Each number is 500 + 25 x the weight over its row's rms, rounded and kept within 0 to 999. Layers, rows and columns count from 0. Numbers have three digits each. The size before them is the row's rms in percent of the matrix's.

# v: layer 17 attention value, 128x128, rms 0.149, rows 43-63, columns 64-127
# o: layer 17 attention output (transposed), 128x128, rms 0.148, rows 43-63, columns 64-127
# q: layer 17 attention query, 128x128, rms 0.195, rows 64-89, columns 64-127
# k: layer 17 attention key, 128x128, rms 0.187, rows 64-88, columns 64-127
v43 111:552547513502504517481486527476503504478498512496561521537506491492502492499516448517491501517494521489483503504537531517534440497510481523493475506488529463513438511550509448497518494505533540
o43 111:495507518496470463478516502519497483522503482531454494522475503459483481524501544526503476477512517518470482501455490543519476549512455508473533497492502486494545542534509460521471562502482455
v44 102:519498529475496487507554518501472467478491502536514511480508455517500452474519498502488463542465526507488513510566516526539507518520522519481523483485515458492510476470447464478549493507474557
o44 105:525516516462549459484539506516542554534522511518483516530495464482559510484500517461503488530522479495486463479511530521499492494501514477454517536505515484494518543515479497477477550455511455
v45 123:460575500516537480496469573534527488496497507530462502516529492497506493456525483506487464491494489530502501498463518482500540517500508493493472509503520516539469416505499489513493483513507484
o45 125:514447473471507496521468507508523481520526486471506527521517490476500525484486493495484505509515493490512448483492496517529511524486514515456514489502527485507505533469520502479487460499534482
v46 111:471517513506505541536547485482521468476490486473484482455482509533490479538552476482521516557493474499495521490504508511501515509460483546516491495544518503510493491465499527521496484530494511
o46 115:501488501475505463519515483473558492518524508473481504504508516552523492493477523523507521476533516482482504531530503528459482507493489492444515517485491510504487518499527551519505463547527496
v47 112:482467486529454481482457515505494544520481511510480493506518478454496530508470497507532535496525531535480502446535542464468518510479523532532495490474486493516511516532508492506467511517518486
o47 115:458500494520453499486444498506453506492504489473502524454503509489527489513465516507508501475524528483530565537536487482470488478535508528484473483445485506504514472517490489538513485521485505
v48 105:491481525523441461549479530499518477506510511508505493475485490505502479504475503542496521446525484504540455482471485442492473490496477437538483526476485506505544521494493509494522530529520500
o48 109:491519523493477556512467500495461473443451472548480483462514494458474468507495451517464524510524486507510523500474536467490530464505509473541478491500543492472513474456482491480538493518506494
v49 099:472491515489545463498473504431492521485509482499513538536503510460522510515471538538552500508455475516498539477496504510495508483492512499519539495482503482497492515527493530490507520478499495
o49 109:495473528491541519522509511504509494512500540507504512479500558509544492468521489500502480555504493412481540532519528536500510460489524498503469524502497484523492488502510535516496513472477507
v50 110:526457509495461469509489487489499500515504482511474472487443476496493515513507514503521566514527475516521511460507486481490544492498468533506498516513486495527467537558498475495460449494465474
o50 112:487504454533520526495460515501507497457492533494473489483526476532495483498467495492493517485505524519499547511506500481491514502478474518482506480483454516501487519527507482493528498522483470
v51 107:494508521527472489519488460484534501508511513508509510493515497509498457506490493479484457466511488457573525491483501477556520523463472515474482493495488505511534484506535508525480509477551451
o51 109:499502507481479526512538478482456502469496535508512473502486472486465506488493453498555501528501538436509494517489503507542523433487499528518478488545464511479502451485474518518503521519500510
v52 101:455498523530545504463518493507474455470481481524444531499495495545489494505532526511462546511479463481469486480473461499500535481544467485447518508497476485488519457524527496498500481466468465
o52 104:480486501490561518510512519495548503497467504515556533504476532563506489525505488494495501486456501496481487473524520508549468479469546485490485513511468473525462505489519503494544459466489493
v53 114:431479496484455523512564499530525476491465526507477512502489506517546524535504511503480512496505508481542499539502485487515518495510508470462462528502471491503522503458485476455519501526481472
o53 115:493533482463523501497511517505480525495516468526524489544487477437552527513525467460482526512483491514513494481517534513504511484515499490525470505541504515487482454498451472481522460554499462
v54 111:485470450531529534464488521438499518471507488500499502515530461496486488489524500502520481544518518496477542485517495510485546483500464498518506494488450482499505529500550519482533482481502512
o54 117:501483547481514507497515542490491509546471448529518502485495588494527504532474501501546505514510554508529520494520489478490461469511519511478446525511501471545474498504540524479521512509488528
v55 112:553499517494494510522543488525453483520474462488509473479515508500477534499471487474447482472479536506482497458551498438480499489473486520521499534474561518462472549500479456491498506499521494
o55 112:464526466530479475476504484478492533486486485510472566472488495514500504516501522516442522444508511478527569476499497481518489561510507460486504493462472477487509504528502462484477495453533517
v56 117:492496490488508535474516474503490503530478472495535534520512532516509511526450534481487496458533502495515493542485489519484466451517501472487500473464445477469506544446460484517512543503494489
o56 114:502539518516544506501475509481447504503528489518509468494501478516510501508546478499536484490424456537526494473499471498514535513540521488569504492526463485501474496479463476517518484504465509
v57 109:494526500513467525542533515484537481531509456476484500490450494509492496458443476520559494500521501543467501509504450480498521480477546506502456513491501514511480522498478469516498489489460488
o57 108:485532477492539556507482505453501527513540512480495510511499504504530487488493498490475529480546523481472544521523494513508515497487499501491496488489469515472496495493481515492531449481538453
v58 116:504489511473472431555499487457473521495501503516572492506463496468495554488477529490547477501449523510536498531507512471520473476488498528503490515502502520525538514501499472484478449492468519
o58 118:508507516533451524520518512521448522498532566510445488496499469489506517475520501482477482513540490479450505521442512472506526435477479523530487479488532484484508483505546475507494566479542470
v59 116:525493526538481526451529505484536502462533465507459544532469473487459495480522549491453502527455470512469472482460496483490480474521462466472526555466514482478527527520520529487529507505489484
o59 118:483504491474507517474505532505511490464440480546521513467507557502482494496523515532488497507460484548500505448454508490510452494465545496507486484526511499475463541485516495472543525460489539
v60 118:490546529525542503479414495500520523547497516520486511508502484509491496526513553534499480480512496505543505477482490505539513513558494473448470495501460503503473485508503511534443503538499490
o60 120:556487481493517575493451491536478477509516535501563473517498493508495533492559445510514503517445510490533508520521495541543514476512485502484477473504463491498519501501486491538484517510440531
v61 116:459467535529515541463457540487533529516480526508474458492550501530524482524493497505466495471518514486533538516500495521522487551535489488454500476480456533514500536485481520514469508475492460
o61 116:547458516519503477492512515476486493536489491500504504521511462542482533496503460480470498500505511490542480486540516505520464465462463512526512518530502489529542440481448528505526463514451531
v62 111:551490485479499496510522433479462499503522503502532521483476522469458512503579512506497477508539521514481535523535488512511513485495498514497485536505455467516556482500501490478499494537494530
o62 112:525536508471484498495497528492504527519536500477477518552475526527539503520511520492541482490496508540518508498498503458563488492490480540520513523495509500497483506524517499508481563525522467
v63 114:538486474493519506514453472473515500474524501459532506478450520547494495497554514538535459474507513474500541533503464481476446523498513509499525471486489509517515530488516521521506456463477459
o63 116:515491503480488523533503520478471540521505475466486508546506519532447515522541527480505480522523529486489480490501491463505491470442470532541512491520533526489512492493487511513527532511518487
q64 101:520465498504478462466508500481523481509512483530505466500492485482452517534484504490478519476462499503506478499524507495495539513528495493491484504545463531492480502491530501456507530506539492
k64 108:534496482545472482474500473494480483521507443510521481490520509533506515514494516490486515523514542495520488492585530508477505457519509492514506492502498551491512492532513482470504472479512514
q65 189:514506521529521478446527501511501515477468494463486482499509493514509503481491507521518483486518495479474467541514520496515495470526496505488493509469505451500497542485527507540503535457475472
k65 078:474478454435521495486463499524513518506488498503487520496499497515499483535479522481501453492454515515472537479511484506526489514503510532497492535467522525449495502519479441493456458477529513
q66 084:489472537488525489533476465506544464486497465508571524536507513493465455523488476484498488531483518491499516510473493476511480537526508472537515499490510475539502477545496475500502478557585551
k66 110:476489505490491499486482515516492512511486520472515465486495518507472562525518507474501491501496496512494524526510524490493489512480513506515511502499493527478484487496478433484475435519564519
q67 098:482435508497505536488471521490500492559491502497466455481527479514504508500505531530505465501460469489470486525500459509537457493495437486483501478440519487460477492462514543544433509507494512
k67 083:497481461489508518463507496513500490495495462540497510474508534486482499474511487512533474491509485493489522503488468497559523481457524523487484547495479483486480526534454465483463498476496489
q68 105:491512479513464511540527493526452495501472509502497491497505488497486538507512494494483485509487476527485466437489444479535518499468500501430449483494489528461493501518565512475480500496479517
k68 107:516516499468494510529514468523504504478423481498494485533465516506502533457460476486538499464524465469508512487549492471544465480491505523468522560506522493521512534477493495484506486493443498
q69 114:465487539494471509478481472503499533480452515505533497516464511522531515470477506498554461522482516497501486508525479514455499473568496473483488483479506444506472513503519533522500524495480512
k69 073:483446513448500518455470478563476509487476503466492477502494484497527500458488503522511509530509487528469521533501482535477528480527529524503480535493506513460472498494458466464469506493540516
q70 098:486508456471492500487514507543490516470473474481450501492466482528535512466530488477490500508491501534517485495468546509505433486530495527502460486502499517478504501488538505489497454478512534
k70 103:511482552495485476521494470524502494502486483519492470460497456518530466523487486471502499514527496508487508479489533478536464587508485529467490543522529504508501502484467494518512460487486510
q71 071:493495521502539504525506453488544437476494458487495555512468555505517477523508468489492498490495487486488491487462486508510533502464479538546508511466552538539513483495490530520522463534501494
k71 090:497496482477509516516490507493515526537481506493500518480491454510444511521462527473499470492461504497493560436481525484489487506503540514474483523502485513457481482525498474528476470546529488
q72 096:456473520478493496518456492516471515507477506521521482507518503442510511471430503503478460484476519498503504526526486486504500516538491458533498528511482439496512516485537503488498519515471495
k72 092:478483534544471523457516503522469473516512529499501440547502485495544501466476472497491485522498497537512464507504508485512505513522482479525492506500508532497494493521445476448483486441477525
q73 083:469521529461510520487525463563516454465482503504555521525448528487497522513509513484542484487486484475529487502483474498466528470523488508495486485488500532486508461522521506490469492498540528
k73 087:511493486475516508521458486537478482476506500441507498505502495510529545537485539524494487520466476521496530480572489529528499493479520536464492533509524507467494465485479506460476453519528469
q74 076:489515487488478478534511475533516444525542483528480486471483475493504499516519488478503485507512522521493509496444509494515526502491490534474468515486533534540499465488475474461507485526523526
k74 116:509559469530490512524531479499499502516493474517481490444494481541481513541471502466493503532503526504514485492518515486508442503509484505480511521473457564478509452513480453496478492505518476
q75 092:488509523486488462548515491503524463491545461489503545484489500516503470465490519481510506537488530520523527480501533475496501490507533512515540505462475502529516493507476464516485498521548465
k75 100:489510510504532517530486501497515494556518502497496497452511480512510522539489492460505510497481503503502488514541520471522550494496517522545499476502458508472505500502486452519510466522503481
q76 102:533499482491488476441507477485567486458514489529476487507539476516475489558531487491551469514523535444525519526491519516548494507493483470500504492495482506494535476520525492517505493478558521
k76 078:492472447487485483482481526503508537550490510520515539481487556502480486519528547501506518525472523475507524510528481508493487554478481481498502511448470507466503509496468458488491502488536490
q77 085:487474517508513497538451483491536416567541485492534527505512498547502480508519517479489489501459515513484496525514454484461506496486486456512494491450509517539528499488481501541455507521524521
k77 116:509512474492495524483493519481512487522496500503511498455510525501473507493518499464500473499513527501498574496509490505512511444464533528520495539484472518449498486522467438509464492515512517
q78 119:473479475524484468478510475542516505517476512527480484527511503454543543534467501514477512516523551465527496506539511497515522531545479458529490543550486500492522508518494516483545518497506509
k78 095:469477506541462439432480538518492484503510507509528459501529510502538513520521481512448494533468507487479491509525503480459489542534444460528521480545522510491503495515493455482499529490507475
q79 113:532494496476529487475485529509480448491505484513519513521524489502467484518531491487445534501522494528513487507455504522510462525494505500466488506469475530505549513482466482494486444507474536
k79 084:517555480478495433519471509488536456482503470503485530506501518487462506507508496495537499470493514513488525468456470460503495458441493492437472470500496484509509509503472497495502501509492479
q80 077:513489562509529466523473457494524458481500507524547533532507536458505459505452479505493495458459490496513525464485495514490537502473490534537538506489526474554535464543468501504494492496520501
k80 103:490495514473497489483485534487490510500474528483486528506499462504475537513460528448479465490464488503517502465480520486484503485473490505517513489492516473474510470516479504473468456549531495
q81 085:461534500507469497556571510556456516498515499517468496502487488516484511459496505459534533546461495533495475479493500447516511485518514491481470481472462515512491509483509484500477460481535490
k81 100:487515496511527517545512485535491459496492491517502490464537469516538531524515452401508502527505467469475520504512503466544493488503480525515526493513473487514515479484477474521481444529509478
q82 087:502502509475499486526469495477514415484522465498511539499489481529543482495487508484484485509525492528492539521514505501452465476488520528489535487435497496510549502511472461512501465519519464
k82 095:519536519530498453515504486476537513547518484480491488487485490477469482519480527469529476526465507520549534499526501511464497495422497515481461555495502519464500461537520464531493482502481510
q83 076:455487510490485477431501479508486511455489519556524491491528512506542511527491467533500464502496517466549470523489506549532500498525467495482485496493497482499496481486492519508526533526458506
k83 091:508457457497452466453531478519501505539471542540493506483510469490521469487482494538512565536529497510504467508491498517475550529516501487504480503479463497487487508480460498474515568506515481
q84 090:483495540496488484460476507503479471463509564549508510488509490478484471477496465496553494484539513493527451531492558513495502475506493486471470499495485499525516508465487536518495525482477529
k84 107:513496492481480513459516528516509444457523525504524534517500483508540447493526479523483482520525501543464508520479488558528532476522495499506456408496491486506520509471462542465516553525522495
q85 097:499504501508504487480551494499498563466476504476529500528501549469516528496527490546486533480501513494518488502482507519525477483518501487518549493517494519531461486495519554462541556502453488
k85 099:481460535504496499494517458473509524475505510504500458501514512468506489509479453568522513482541494524474450466492538495510477486512510477479545498500512493531506526485525517488535503450498528
q86 094:514555523550479497498507521484482530520480581503499449465507446483468512498491507531499487537547511534494527476508494511511475504464523516433484487543522478479527534496495528482502517480483517
k86 107:503524503485486517545533484479493487475492469481510482485481520549488467464499495520500485483501529537483424531493477525524463443512445496485487481494470514547518519467494522495490555482496523
q87 095:461493511504497502478467511485484485466494485498541539528496509480547499494539518527502493465517479509494520502531527520422459464491506497491550502469528470502512470527489506475465495492470494
k87 090:462462538483503459488467508485498498475490523469489504492513518446526461507493515507540475505509501521512490506501512507511455502430508504470472502468574450529489508481503515469513471458499465
q88 078:532499505531468501416489530457532525475512513524507471469537475523517479557536482523509491510538518499517498559503512530514462513507484507477486480503498510496487494468515499498514527529472501
k88 114:523470462505476466473495499478522518522514495538547521479499501471494452503502504546518535539520536520484509514452485511485541535534499476496463488473455519508491527482487501505518547501500534
q89 122:539470512471506471462440514481502448522493493529532481478536465499476463516494486510460493486506493537503484538493528510541494543535517518509475540508475493470499533506512466516502472521520529